Weights of a small GPT-style language model, trained from scratch on English Wikipedia.
Size: 12 layers, 6 heads of 32, MLP 384 SwiGLU, vocabulary 4096, 6.01M parameters.
Training: a variant of Adam for these matrices, 169M tokens, 10291 steps.
Each number is 128 + 32 x the weight over its row's rms, rounded and kept within 0 to 255. Layers, rows and columns count from 0. Numbers have three digits each. The size before them is the row's rms in percent of the matrix's.

# v: layer 2 attention value, 192x192, rms 0.0721, rows 190-191, columns 0-191
# o: layer 2 attention output (transposed), 192x192, rms 0.0677, rows 190-191, columns 0-191
# gate: layer 2 MLP gate, 384x192, rms 0.11, rows 0-22, columns 0-191
# up: layer 2 MLP up, 384x192, rms 0.115, rows 0-22, columns 0-191
# down: layer 2 MLP down (transposed), 384x192, rms 0.0771, rows 0-21, columns 0-191
v190 097:124095141063155156135124168128151055172139115138112118154120127042113086121024154152153137103166111139163156110128133119130105169116131083134092106126144153156137161067148143147146110197104117081174190163099168099176145125065136066136159093094075064130108168173164098128159096161146059099131120135162171115171098190159117090196151096099103122118091171122087092072134080176165147116156136124145136083137091169146097127144152152160162147146155114194154127126134076138144129123177138136105126156140101105137113169132133093109153162134093066131171116167129078126121094132125078104
o190 090:132103153124102139137122136156138144150113096155122105174098090230071117095108152158157121144163159134073059099091144121087069118163118142086146091132122104119096144113205136100126131123144140105081117089149159129157066046186128134106113145173131169141140102027127148185099119079129116146141122137095104122088128138116113107100128161098113111122128082136114197106108109151123132151123165147108181126121125083059095140120193150120145080116168128148115157136124131124145104140148165046137153063093112099158083134058150112141089188062118116141113078124163107136065143169090071152
v191 085:117168168130118159126082133162149109145130064131157152104086149172119102160092208117149094137126085169082089118100109088167090186121106111155143186136145156161198152123089091133138149141100065145179157111096112099152164212111112087154117047163142062125129091124124120115202123125157124117113107150144150172153191136088102109132103146152116111164173154067114162091161124134153121124136080115111129100139062091110139108130102156127182178104153094191182140116140132137161158163111112145131181140090178061170113126091129114152127100103160123152106172152104150101154152117207184137
o191 091:155185084132160155149130129128095107151110145124088090141154137138156131118149225174119125096137060086147175094110085095099119125096094159098161206136127115148135188135139145169167169034129125140128098128164180144091086119151084133134120130126128148155177130174150130094100151125140099130115137165123116197144147128175150089154094181134148174102126128134118170200123104136101122145045083195080099173116189077162131132126108070178160150109102128132167195164107154102182112130101102080131087135171103149131145061138116145128082121115146114099047137125124108140137138126146145084
gate0 098:124184115106125195119107195103085067157164141114120109088148170072164166073160107146207180135147100128132111148109084066115100114088145127107154128195069157121145161115062122102150140128107085161149117134114121128164149143122108084170140141183131093158141127106128101076130170137155104097145102104096164138181151147234117110172132139106150177107135089162130175125148119116166104194145135147132107160126171090103123153114164130114148123106093085135135121107149156141149129142154162132113151159091162187145123092185169121108151145126193128148077228129140146123048111108107149070
up0 095:114164133156129223086122091189114151085138170123127144116120145094087108126057115176195108145133171137095140154108132179085111125046141097118129122141145140145092107139094093061129157195094133123115169111089101148118145158150163095129238131139101137158102128128103124142073194142077112106098127157089195126160111147146144113132182161123117153169122148126194116109118137087101111101136120131136155138166102145125173202147158138113143031152139160110143116059141082122134086154141114148169148164111155069162129130135132111152185127164147096114158136137162153123065132115081149078
down0 097:136099145121144085129150127100159130176153127137136105174111062163176165145171104040081141139116115157124156109151115081108201116169124145136134150098124151090138180099126144159152094073112126131196088116197149101147066097121121120123040065125130109123073118118165096136174060131133129140186166111132124134112058093073051161099106040132141104134135103103114115149152131151108166101147119107157130153124138172127087073124119109124133206112146129129169109196133143112126132128094121137145128102140144158162167131092099160130096100125105159135100122108156153115232151124139094199
gate1 104:163075156097087100120109093171125165115115135162122148120086076100142130134137106167152080145146187181135120075120117143125135130094135115134080100101184113116100127120102147168102160066114130101124091078133127135096043137140190160132102130148149082077114131172111184124128121123115107138168152196125113093136096074056170109120117123178139112170164124158162127114131180154102139139165157164119186134138079106081104165164157128062119115108155182115156166117112136081127173105051193111117072131101102099140120139096099161128149161093073088130101088106083138085178080172125045147
up1 099:114091178185163118104153105055106133150192152160115168145102125096134114091115173131128107124099141084145167111131127156127125168118155134172122175099136128129144124130160105131131141159118094063174125112110166089179120088193137106127119131109101061168143172141125150096095130153127181107101121163158116073176130137150154167090073179101144144082102092204081184162148140122119141101070111093155140114177133197087087111161085138163147154108100128133067148206099133101086089082105091101108148120201124151100086066185114118092092069151118150122136132116145126066159166131128135175
down1 104:129161074068095147134160114170156156162149117083113099104173115161170155176093114115075185116145178153118131198067140087119117094125130177125170082177140148094156101100120114072120104178155104174093146130163097206104136119100109123080119136158177141140079129153106112158145136124069094151131126117059189149146107155112104131116164079128113082152192129091163098092160125081134153158156101152096092177101144044124135124086137123063141146094104122104157113097151111159147191145149181148091150147102167120143168144083166170128116096111134154083068140058100106154132105114115139129
gate2 101:165086169112096148133099087124111145111095132132066132117098091077082114115106119161105192106057125153105144096145140160047053155109137089140145102141148115078128074122161140121179134143111163153108099080085151126127157105183150183147132126115133109147156190167130166147103131064147139138188118163220070075115147099139209185091145141095101095114135079152149053159132139148120132110125170182180155121104083141123120105154170131117172127159085186176143098140118151125111112131126150139101094083102088102162138152126127119076105140128062123150072101123122162147116108158156094086
up2 097:152106155101083130155121071172117160127126123150105181165107086072096129145068123130141158095076116180091113052167170155060111191129133074112081052127173151056145077152130091091122152132127115160126088083100132108119218153172183171126115114126135126188203135130081139123084148083144136126170111181182078031133150071155145175079111147132080128088144092119195085131125129104092135135132145185149124129131077139076110120164140126100153107170085115142153097149114121115100147113152138151105107111104137098149124126101110127137089119138128108118109073127127123121132120136153115097
down2 100:146119083122120066154176165117127109135126139194141071116128167198110144056119126148157182186162106116168162130097149108165139107109117112112151146172126115138112180045112151105129060150102122110082175111109102118080134104081160145132081172165106155110100084082123123145129126116142112057143149120081174167165117106125116070092148122155151153081099203110068155174091176142123164162152131073132082128137155118097096135108128169071058094067167127095127128158118110100066126125103180104128149161172170102134093143132157152204123087123169147164146108117098117115156141098124121128
gate3 094:165107161170129112135101159104101064042112120085112105103123137106137102156146132161113120182105113186139103145168098169141127070121132121121164119122111163070171140086096115140125109150097162147095139165137083086116097095184108140207210195047087131127176210103144162161146163108134105157171151124182077123106127104153142122100134172117155153116129116137142161153187123124128093149114173192156157150131185118130099131112178136190122160151174177114095153135083156127131135066163164129140091089094120174168099137165152137102121109111078146099112129195107150087154084148129091121
up3 088:157173134131113161170081134138158088047150129121126076136107154159183101193211121131141109170155082178107089128125136150145133107111137109095164108081107207086128191151134122156076113135089138166109106143143090041112144111172093152212164128056140122087091156147136134161113179096141142130199150104140106126144123122144128157148133189149123136134147138144138186122161105138116121166115148206146132180131163150110106064131188106162094183147156132096077160114154128135130146089113187131157142125067174183130107125155157148134097129109129165196094134155092145087152139119130104123
down3 092:144121143064143114184117084131120154149203118129154123117121081158098164107096097103108094156152111113159109104127214131134073192108087113111120133173144124077078081087142146158145125135122178143158110137158076110064145115155148144153142141145081153120108109141128111113103155114214136107127130086097157129111111157097096148176072103137080146160173146119197116119108175117149138067122155036076158129092130109083111123164075104103153118177117169125155116108118196136161156141120075135113117129121125241127175148088154171166169199163134145087125129092141117136110089148127098127
gate4 103:124113116089166194110129148179136115108091168166098125090126127086141144073148101145121145114160167108138192085124097117123101163114167156164121118132088135095160135103145128113201107106108124123119124104173111153220143132189102094095091102163121111175156135107106118126180117151141133130109156135118118152189082169114160126127145102109164166103099098122084147194143175101210152085115076191096107121059165089161108145173117093130123123006113099201061129109138126148135080152102142136178157146139127119084188136138134163111105094145162115131077118121139136114087095096172145087
up4 099:144142120090142123109150090116130073107074110142127125113156151114196161106082069035091211127187169129087174106122103104066086112104117157137155145157060140102116118070179164184189147108115160118141145109137088142229162117164136132128096151151154125155133109106120157166173103142207130120120180172127115132136121172192089078139154078123161094124141114155130120150131133070179132116127078148160123146164120126141137141127125126207108132110094099130116146139130142142105113151154145114149094127104168162127200193105136168126133114134137122119168133121136115114027076109118154160
down4 104:146120130122122139166087174078159162136169185113143155108103089146115065183186157151149057111109059143182067157143152162181154098138155066142119097129157102152131116140077091095114097165156067133110106156094113174038103121098143083112171116095083145108121162118181111104058116124080130111142103093093137122086113110095155126166140140127099157102125139092134134083087152155136139130110153108090173120146131156171116150142124133106152121200149100141164079114127112157178187123147098142109160125161108055153067070150096090117123175140132167152049106164115134112188159144146130132
gate5 092:092162124075157140137128172100163101153119122104119119077079120081154156105104083159149180115101147075159139151159126119135070141131161094125182132144145106156121151074141165126091123135154114073085183177086142125185115059136099138156161173166159096145118172139193120183109180116176177113144145150128159121123159156144177129132138072169114146104093134123088103149118176056152126099126166116099092139174158151161073163048212157134144150160100112112106135201060155113105116152160147174096149130183132159099143132147166147128065107133125181143068156144104120103086109122113105145
up5 086:152083087156142158108140085112153126081082157088131137145174090134042112129139212141110103190109118161095175123128133186113141123103133132145133121083103139084117091155091125118180144146113113152180100109142162133147122157159127119139138136062114125146105123133096090054175107131138126167116177098154088148148151125109051094128133144094120064163150114160131126113136061245137173147156096096152183165126107148108151135202085142147166145090111169173123139082143108143106106115064061120144158131072108131160108083129111116149167109125108102107162158142062128180167116162117100166
down5 093:098165102116070136105092151150149065104146165111148143125045177128172098085118105126150127120139175088134112168161118131149089094146102120113160132191154131126108084112152197179127135137141145089157137141127125071156125149101120152154149162136180087075125124144175096132093152094118157144164131131118120064071089102109198185135153084111099115116134160125162073095169179088174125110172165145139095115157200218131086107092201165145101141164208114090109124176096129107104120156140161087131089083150119199144113136140148122094158113144099140130151093083124159157148138083147156160
gate6 087:115128137097098136188152147119088113126112150060102133106150077116147151060135139146144131140105073108167181094156066128129083125095121123105169127066164114156121194091068114150117130126145121078107149125162086137165096140146114108141089179129183118078122167135154141142126152152156085127145075112109176129092097154184100108102147082113175145133115141121047168156093189146188151138101112128134098093166179120162074157138138192169107119072147138123145136123120073128105123129165162140159115133162110120114114103088192055141116141068123108130065054164145112162101121198136060154
up6 074:188109121178150150056098165131139146146110123145051098122120139122105107148117096129119150116172163179088116104124096117119107122134133164174116131199155138134155070122139097056143145124141180184157097154050150136145136112140136143155167135166084185140135138088139141124100122096074152111077123163171099111138115092077112181148179201173153133160141120125236120093147129141129109138107162134127114166100084140087158141120086086124121106195164143141060125198107165096101168079165119103101144110078117093173125180150103152049130104096148140132116143144070112108107134098143140093
down6 083:135169110067146147164119116174079148142094123124139121155177218099120138137141097095151129084114169168143157130091129108077144106108143188164084119124181147106122136162118148131099165189148175151029159134094141102120114140148133127095074165135186106156154117131111159072114081160165074115139143154168142111124164180083075154114112093154122103157165074170125139116143152148118136107143141166147059156136154164164132171086092168097142132047160117101090145134141099114129140173140106049073137078094145115084077117117161136120074056126111139128078137105137085157125123099106087083
gate7 094:083137139099165159110141165154111101099109132123147086125140083123138129046143140065127151136091105092139146165074074089112127091147140121102163132106116130143106138133110113138155139118145120120098090132124103155151102151090105095126103099155170135169125122102144094135079103132117076067210138122094133158107100084201176131133210093124088129167139165120127087128148093122147168133138188152189096148121134088067151156065101164146140116086130120185119116126136156165126119149127177145093126101173140120169153130151171125174100132105173108113138150172155114204129211255117058139
up7 090:139113099164070126122104073114159159137125140128095174133135183133086127198135107173120111140177148158098175101167184156158110168112091130144096128155137148120129109128147135073132134114132115146169164145109175111120146143169132188157144157120086126081140138146134124124163152088126176220050108096167089133138163170090094151075031148146157137082137092122093148110151131144132052089118079109091132078155136163198088102163153100133098140161125176108145161111103099120105121136100092123136116148088122134106103137141097134088155111169096142121087116099106168052146066036137190139
down7 092:125055111118163153108206165107145068096129092063149118085149140109132129130127137031092118103081092131097145165097158124144123096124107139105141151075150134148144134091098172165148117151143156093131140098153131135129160153118095105125169134106172111139118131079159111181116136145137104079161109117131082157116099129140124135185162120183082109186113149147094077096121109174134151085108192205176115113128104144084144126067088157147143139115120087198115115176112185133074075191170160142118127071108093150160140137147144175131120126110130126074147148173152112147093142210090047138
gate8 092:093083094126154171132209124099140071131077161150099136073153064106180138098113138133133145151105100057160123146110058146140135123138124124162100140050165126105159178139125165174172148124120183091097124103135126173137109124145102136152107084156128102115141174107163145163123118154131129179124087120130108163167094159153199107139094125138183160103129087127127180191150176172121140126072170148093109173099199088116125153155143163111186189095118112174149147156110130142152073123123146101121134103136157094094109093150171139120060148143134155150106128161108127118036133205121068117
up8 085:114108106120152182125156092140153088121082189120111157084159070089129124099093170129162166170086144136152124144084101142129138192096106095144031057113146088118157176157124164120174149107179114053168136100162173188131143113124098127145121146110135130122195119152167161124117149137158138186133119139108113142149082102162137141153167101129196143060143114116124166146154213138166151108097168145084088150061168124125084121098119150114205121112129105155168143112095124144125151052112179157116140130135125100098132125144142128144124162166151135097110118104178139173077158185150057145
down8 092:102100093105131104106106091155124150127150134110175138130147090094078131140095074105136153145128131118119152111130154088106128076104114107187134111136129082136142101096139133117106076162107102124100123095138161113141149148160140086158116091159158120218170117158116145163107076166139093047165134115148166051088151195175081126126093130071086196155153149156155043126096085175229125113139123112174153098168122104153158134126105176123119143185109101126116112129130111171160109156179125172071159145087114195168168168058161124183124126128108124105156144095144094166120159154165165122
gate9 101:158078132155160142118137161080141129123122169121098157086130087186157113131103150121162155188156156112078045162220130116147148109183147126104180130172106104107162121138166181136212118141175180152111100149182125115109126069116129121145100110177131167090122102082118175134104146135146107105142099165105069128120094134117119130166090086103159059159092154163083123155162104146118157135131202092122139123190188162084088103103127154140139224097136131147070156160088078210101108076123122084078186102125122117147129132131121135157125126122126089118165140128109121135144127155121128106
up9 100:134161129125081133105144118175134106144102099168120106110110148115145150122139107109125141067090145176140206110048126175134089101067107181184110144080125154198142132099109095060089178104102078093114169153074133168167116164129133117147139132094099059150113151163163114123156106126124155161119133073177184143118126117172148153073160159177127153104144083137171093124124173073125088126119068208122139109109117065118135181127132109120105075154121114155160067111110158076141128142117120189121063119119090137134106154125193112100130094095185150140065138160113100121117125140131100176
down9 102:170104164123157105086127148068149175145165139120094136072100095156118140079086120158119179109152146103084127121221099108108133146183140155091140111147103117137136109166201108179196145167160156160144107096167165149159071087142095095141119142150159199144171116078090198162064150153115148069135120191115069143131106109135081111152083095134128077163116158142143108148116110175120176138117231114125124122140154144090097090147126143093121156092099143115053162124151140167125141126088071141118199132141123074175116146144114119166115107133141097147108071106113120128128118092096145137
gate10 099:138063161104118187144195169150086116142106120145102061089097079129144134100155148160194160198106119081130172097158100184066155088134153109126143180183073167061108126101164120131197130099117116164071112147152112144188111087084143155153115135148174117121111171122136156124191119160102139116129097170140133149134119118120160123117132087134137200053069117128104080153127177106185071104101101149096127137105136073105113165115145153151151104062169105119111128114118084175102096096129110123097180103137121145108136127122123187085133131132194171106115085131098089123099171134119118109
up10 101:127118152156096146121147147136126153117124127102107140129123110152165140101085140120159123110131106151131110159147116114068140107100109143062160115120162100191097159108133086103147135105133181147168121198192067130127106090087114122168130168155129163164158077131119136093110103134195139081078103132078140107127100203145054133119117196124122120136153133078052194088095125136158053158132124204115150136133082114078166081159070091098044121144180120091057142184148087107147129127119090092144161127138102143134099112182123099192144134127136144093107053125155151114153110098106156149
down10 102:148149068113202116113123135078098120175073072111121111102118153072148125218195126211096161111167165177093118125128122092145127158118112150123134111125154116122177114147139122129095113152129103110109160094099160151123144143167158163134107066099082108095090135141129145148105141143077109139142155126133128174105111054145164112079115110128057139204099145179143155092134182144066216162105133112127095099161184108141118111110185142129136133116133151167148135089115163105098083165132166138091129132077119106110112229113075154142154128119130130145119218142138110162097130185152127118
gate11 094:157139135089158138195209126016114067142079118101127128100112096131125152118154113104126154121084138120139134090104116149124161084127169193130168139071182142086142113044126140136144127142112123134138143148080140174123140107171127153160127131121114139068152145139168187125101145108116102121182100109141163156146077097146158123136133109083167133141154094140060096137139197153134149132119103209118108110173143096149093161106156162157128116124112147178142097119056107128114151069164151184105089074131128099132103154166171154072155194122068134156097149164074134091121144179124072101
up11 104:175113148116144098177194084092091067142088118124136144104108180139144193197158111112142173144105100135123128087133163167093140131104171140087177162090117144099138102076154112126146136111087144158158078131117102173129157132181148144128115101102093164090148108143092190089151121149103119137145149065127171123177118099176156113153110115152154184126154154103062164126151173141177117149108077214120168142165099100149146142128118157150127072082088082128141133106093167189125151103157066131123078109175117178122145092164141178068173156145101145142130198111114106147147142094139183071
down11 097:096116137142118143121106145133067138115167081136118112090172118144131085168150106086101165117171027157089143121133129098131105114145162096123143085133142117129111105204140107116105120154084173133100161136133151037098125140142148116072161065109174106170134170150068102120111141168134155108120138164156144086085134155084182152086153151112099156045070105109138140118120104126103100119123126123146114074108111161109130147198139136043142138151113145167148142162137136155146186066130104157168207107140098100169080097112177163104155180095125179076160155124158159127093169165136102074
gate12 108:078142158109065110102090086160118129147140077099110073122162133161178217092177173059101122106135123138133178126095154131174132168126151130142132110063086155085119161121085094118119088094151103154175139123135110124145139238120165045098185127150113154131082088124160122152161140142120163142088118125132113157084116129134156082093120188132136118171113113149109218102108096090141125125151110127129109146173116098133183149097123065107116134118127144114093136121118168113140126134104184145101077156046173125167058109143107068144078158112174115124122169103118142084151148134106127170
up12 110:069127149098085106111075090179120170152144070118115079121162147185174228114158171067102133093155146168127202129106147114171126186146151162098127115089082141098120178139069096155120094106143109137160130113129114131129163226115161032093150129152123142143084094109115117139151127132139181143090111127109141153098150140119130093096125170139124106196134123141094209111110118101121114132151095121116124144146111081125174131115100039079116134097096131095095127129118175120160133140061167140106092157063147124149070125134124073149094141126169113137120167082133144096158130097136146166
down12 090:189133127146171165142161145073125102092123167131149174130119155088058041141106098207149144180124124064137089114151109136087118108115108118115152129161187112180132093138191132111118152174118129109134096111175131123107123018124087170168092124115139104119188166152104146118122118116105133111158126128156149097181100134125146157158151089108127126080098147103160024143131164146126139137119135154133139126100119161097073158144122194111122159129143090162132110130160072115124147087163067106153147124232103129117208146097134203144140121153086136142108095154120081151104140117151155116
gate13 100:151147091136203132143187123104080153109096151076098134102092079160145098137113098154115120184062120126148123070137099159104103124136146155155137176066228145106153125073142140080123149176189146075123176128089110112122115115185118154146171191110165116093119159136093162130046168080149154108159119175189110145110110160101139141091143148125161115141156132139162140162152203104093063124145118177155144168068126147103116117099162144161085136122192132147146082110087112113100105151146141121116143104106145133070120113162104179125125157118108078080117082150094107146148145158066100154
up13 108:067109105122047126092057093128158117140117096133178104151158146092116159107146143120156141078177165155088124165145133093147146065129136092157158109142049183136096107208111126182150123072050110137143118131160159119124107154092144130141068098103147083170145141080181116109237136126102091170118166084097102111104170120159130109172089073124168140147112098126098140107131071150166126117130139114130072090160190110155142079114122175118198160140090121109121149131114124138110135129141140135128115154142168126193098130105167116097094094123162137171148149150170131074068109119127142083
down13 102:100155133175185131176182072103104086115126137146073100074154190180132124142152149099081129209094131107169165153140175109155107107097129093131129128129126151120192157108123183173152182137137130098129156152176113101139040082141146103136124202120136157123155140161141120149115187076111089116148137161137113114138144137124204170134093150123085118149094132069107084184105133131163146137092081111109081160188165100179090128107116121147130149138087093178115145136142142122124083165084092150147099124138139136065106117138103150122090137230102065081161132099129139140086143116071124125
gate14 103:146138138164108114118125147150113171140094104157129202128135149122155125148131150109139186173151085159171114178091136127143127145118169155127107115198118139217129181171127118157118177105088086102117092121113106132138097103201086090136068124150134161122142128167117114124111133147172154117174091121110168120175116094087117087178110101120114169170207118139161063103120149156181117171091150123101203139108196156144113058116061171132120179134092100140157148097156095126099168134122142174114059086146069161137139155154149194170109127124106121064146163128121050160130141119130151159
up14 098:119120136117179162142132118102128073094148132104117071105108116138121144093143090131122103088080173106103083057166123137108133114102096121122170131092124122062153082069113124102152094134158160173140161146131143143121182165071165162135183130102148118118118129107146123127152159105117100134083171148164084136086129157201157152113141139165146095109043166149062173134127091083090134086152127093170042132131070093116129164117205091137128098089179126104064140140112190143131122129150130093122197146106196097136129116126088069075165129134140131176092101131115213087122143122099121110
down14 084:155153119145129104111138186144093202146095106170155206121116120117175099167110159096141161142172113194155133220060171086146157120138171128133100134194135117178120171156115160158136155091108106086068097153083107116097101119165123109106085137147095129140122109142087135127117113145119133122180095124085162129156155089076070105137099106119108145144212119119148115104140133144187132179110142115100175133118193174143123077128079161147129153132072126134161152122141075146115128154105145157128077114145044174103106155125177187154112142116127122078175156105143055198146103148118135135
gate15 103:154034157169166180129165120101141077146145142065121130080100103139127108124126139157172141164076125127100099146132096106135100087141151138106180153159158152097162093097134101135187155174145153109136112151077083157146102133140176134214125138115185112146190154104124160144097058118122100108146109107107209150114133140138169187144063133149123145143140099148127166130120127144102090113113149135157163162132181132084085103046129105140133178109195165084156115149128083140081117099146151143101109062140091128104138166151193142111137121094132144158170106176208116058115096135156113095
up15 101:093187097106082099110122146186084144114075143187115115151126140098155157127127112144110122153144166145169143136147133164128098135112110144128051141117083071173121145168096144180086102083156086135091154108178211148172087105127159100103155148175112116117129098146156098190146184081126134124150157117127096122052137052118102058056161141136093142057107139107084091140149147089123112169144105075111070090109117091144134146196148123138160092109118122182092127149082164163097141136148095111146164189123136113108107104034162144156088138169122147110096113134109115147151154117097145104
down15 102:150135113101182148135149110117118096173111160079163105153147160133071151172124119078141131129118126156078111111101138158104070111158082216158143152182106164168122130107137124141104143104096124146176098131119095130132145126150129115214152172077148093130135154150127146180074124144159088128179129128141118164097166131062138141161140121188107179168144121117132115090102124130123110149146156072123155117145155178162056147074178129123191129132143096125136144135170150134067113253149142100145114123109081093127128081079114118140153148132122131085142101087148132089052076196144052112
gate16 099:117093137131099160177135112088175043102084138142174128074109150056123158152116072125132141130165125115172130165093121111121157089130114145135095138159088113129118132098151136101153160125123100119086138156092118150147083134166116148160129139118140085195137128105121138190111098174139124111124118106091094141124137131182129139112143091163134171130096119130092147125159083098183158156110117144108115159132168165154155179082127218091076094108093085158094125163154069176115072113127146100143225131166126154191165206203177154080156088137157120130097102152078102098066078091126138110
up16 093:159181088098121124067134130151102165184144109141079102186145113181121098086149151123149120124097120109078091129177093133159084150141130138114184098083161128137152131130076115128101106132144162141139131119200093124116169130118112130145121165159123151082174125138122119075137159115202103132153140143140128123111118121147154090142126167127101108105159138148161118143078176133065121091131153135111143086092098080094080055124104070155157141117182166091188086104124180092155145152109112143069048120095158140045093093091093084161078178094125147155157194092175121179144189163123142166
down16 095:103097145146104138166111131122162060052130146112154152069105128073162136129107137096120108150173132160144181170069150097118199076146172119141124167160078129147122111057125137139145205119138079104077179122067134135159126141130132141117127146109134115174124097141104110154080080151076128157103160109089103118121164163164100163114114065134110152151124138107099150058178074127192171162106092147139106156154169205132154155120153175126116118113092128153090135101122057205117105125108133107139201130169088145143144178171151135094185088160136105155086103143127125116105086121132123075
gate17 093:165122096137129152130223136124141105103107076085106047141142105146178124103170096161197144132155103138119115156086073163112132102112103139206127117151168078095127169122124136120123146155045232101089140223058126137148137134147105124175133135102158113103115146105133152162144166146158099161100121184128139143172111155124182129138189158095114085115157178143165109150192139135083160155138081129143124131101151147135139136101157169083109155132153118179151109119114185116131109133143196077100118060133107104143097098105144128111108156110092147122118130166183117132088106186103094092
up17 087:110206130130083157123079132113080109046148129141124132117122165145131157158126106109100083106142139121189111123149135119121135179115157188087140069093130136155114174127064123096130147113183075155084147109148118137165099185125086159124160206143144154116159090114154161115077078108173175085119140096071092114094087131146093149159098167194135124158178143141088170100086127068135062144133141179120109122068098104077111142105090133128076052110129142126098123129112136128148124160103119183141115143078103100085120169218105108140177172081171143135140114129083113119130159120165137142
down17 091:127134110222146084163139174133095127143111138207102149128120114152147118130145107181197144137126149095172109159147154136082120085112151113118104182156165083109084106140162147104133134188130179089168205138163135094149139135150106147150127130093102123121110140126183111113136136178128118114147158132066136134116118085161132111107126103162166110153122097128198165094198113117105121091174114132084122061103113118078133050150144183170099079165119135133169103121162146074114107121206101118092158099140140167127078129141029148142112132109193135135097156160136095090125064146061101138
gate18 100:140128162090190160119175146077099148149093101127119100050104103084155150103175131119126146160122145125176088096153129094118094100110106160166104110100136203123114113129187118189149156139120163093083097117144141089095201090176108104116062148122131158129136169147113149103161150134116096113161111180153067128123135095154151100147119064132139136175054171106180140215141132136120176155129095127107091183179106123130139051092097061113110201119140096155087109172106109170156123110154135139061178097108130121129126134149117144098141171103174087154126106130140117172075143177116130099
up18 098:147145116161097115137128110161139099171193147117157119188150168148084065117097093141186122110141114107092154147115142144087160158140163084114171136130122060145138104115073124061105071120138073122166160121087140161182102144095154153134195124094117096122129112147161109163081131119143176113125141098153163117132116135106112180099128218125121118070181059165081112038122150119146119116121158087160127096115145156145124253121141188140192078130120172098123128095113107111069082114106092093197113150137134135125125138110124157125116090139110165119120145141127111072179128110115093158
down18 098:134068149113160159160180173108105154097128095126109061064101077089134152110174136132112162154126143108177094139139112133150072097133095149188060121148151200117089120105131126192156173150131169133098141115115141091107163098145151118081086127111158144131116134137126144104164117119152056113155131197161077088110130096130158074195126031112083130136087165146193124201107141147128161110097128126130120139141104170107124058104117042134121189120133136156131117124079074181149107150150133114082118094133147088136097157118123160101164154127177094123137074155118137162084127142136090088
gate19 104:126131160178122085154182193125130083143150112078132138101155154156150169115126084141168125195145109111145119120106081095091154077163083162162143126096116164172173101141121116112091118126130144101124134189128151192136102059102129163120131154140122108125111186131143077132169139130079108098147081111116089136088145143163140146162126147125121183125129076143108171151118109119131137207073121149120145196117184153113061155129158104086156051067123126183109164121117157112121126089148157117076139065116155104155078161177155160101163174104175139138077113112112148038050140152105115112
up19 103:168087068117112153118083092157142128123138148159136125102156099145101119134154157150102116144129139191060151134126087126140123143096159129101119093214110115118113093108116113121186199124114126076061137085109126106110120166170065122101129119161114131115149065120085185156110154111141123121098166211124132052105134132102191173137167135116166094154171162122204108129055121179082112109186094111098133094126147132117131102189162117092102155090142152129130094135152095161135112125155118096176157132143088153133203128082105089150144105183146129155140118102117102176172175101034141125
down19 103:117142145139146059114184192118103103148122117117140111119077089130168137078157091165176116138156101130180060161078123121120182051170101125151136143106115147085150159120151090111099095090099188202112173155142140183098158138109143177194101119113109160103127146057133181110129115194117090126122089116131112193079181145110089132164095100168114148104111119141108218135098128090135120190078142147125140136121077107076163091066140090115119128123109084098160147122124170121185098143108126117109123131129091125127105160138157146085140180121116148161140117177105142079088099137154168075
gate20 105:142156149115170174130150172092104103157128168133078092083167106117068164132115182136107164104174099133118129146103095101109093121134096146117127122168057139151182150111088160125121158078165092149127144133109137157171156116114156091110118159141117101173159115117159113154107126124128090083162161111070129173132186163238144092145138121157154166123112041174109157199105099090147155121101111123135151133130161096128154162099148169198106149152157143153099134149098175159135084123171127105154124144160142153123118081174204100102086126065135137158049131163161098073078100149139087074
up20 104:139154162091162175171138150155120132146093111147092103107139103092065196171142173108132144098139097118126142105068141104132085126136091129125074115187085158132179145089121140097092127063127067112138129139096184138206162099129111073056123119155167124184123078110087095161115149117131129090145142130082113138150133166143127105167122137150147142127149052185100169179139147103151193146146123102114156094145157117118120093115137134169089147113142125166088171081104146110119146143154161064158164125100140123155102105159190120077107170054140116191053127152128101066076160170149097131
down20 104:084142137117119068108132149116126114141101122106127105158161130097136052124146176111169165135126081090102142051147134112160104112136185165107152144142155091076055146134169125157138101115068099158107126115118146146090105089162085117170102151153155085085139120150108115079115130149144149165066129118158132113124130084121143064118204210180183110102127199089091171139175093170121112162077146171141153134156155104162105135135143145155170080040094135142175181131152118129164145110163143121099104140142135060115136107088103103140135156135123122048154199067146156133116156118122179125
gate21 107:096176101110194151122174139110105163161137104114127132123125118101096128124085066151141127111051056150125137111137125084088110079162039103186164112136127145160163103112121167102164154095130126100057136117041139143098187132181096171160138110051094103130128121097135135134149113157164110165180081208136112157099134109183117137114123133128142162116096130147149036181152138134085163113119164064120152142138196071134094125124131160146133141124101082141134088181079105160111130167153131113102133084118111115133099071072148152115123132162079157097127124143173106134150181126169136110
up21 107:170077117164112099082074146185146132125135160117106129123192155117134174123152108097160148143225111127150147171145141139221169119075150137076120190141141108098103103115177064153092126125063109149140117132115087126119098086067154103082077123137116131111091150113133121075119100154134129115070178095139101110153081124114134105171098113063082113113093144126139215073143113125165125102134143187088129145130072156126160142079107107182103129149173126150143071125165127163144101104154126122104097212138168155159188122175134074120175113106116120119109162131139153073110095138104113146
down21 113:117113159124128151165140148135174133200121144161129131085131073121097096128141161109169173160085143140172087106110097078086147114200140139132162120162132147106138067162079118123112192208162159093149132111095104134118151161138045136138141110113157148114147130159078109128110093149142085106118128090114118065165188198155117121142110119064120094080135124090094153202089095091181099129134146116138136095089133151172131140142135113136109147107148110161159110140072140147155146206126103170186087112045085084140111125117086134079061173145136110098120092110153140173116162156177094172
gate22 097:139087127114111126103146132053182125129159152065106109098144136113100131151105124108132122189134136204114142122155130135150123119160158127153221136083124129066163132071123182146157171139158159116089143112091136148135139131170128164145123128085093152111138138031178147201133124159121087136170124126173120142105083092138158115078152149094122112127150081155122119121183133112138101051070112140129141112115123137120114109110136142255182141163106090162111082106098106127152163121182123123070120102128086159100070145156147080143126208119066123121125084174113136129132097172124095097
up22 121:137143159103149130169096110145065099111098119123100102135108118111152126090131103148155107085160150063099147170114077100077097120105108122126055099169174133176118096153163099103081090143133145095205164174171155105195083140111123122127162115179169078106101165183139110102156133091163124091125158112084137154149173133109142122183097106126161155165133141120112145105089165134157170182171165092134108155099153116140095148116133158063111156055188157080149095147129145151072083168068097093153175105087139091168092109166148184115094102088167170134122136092169117093134176146115092162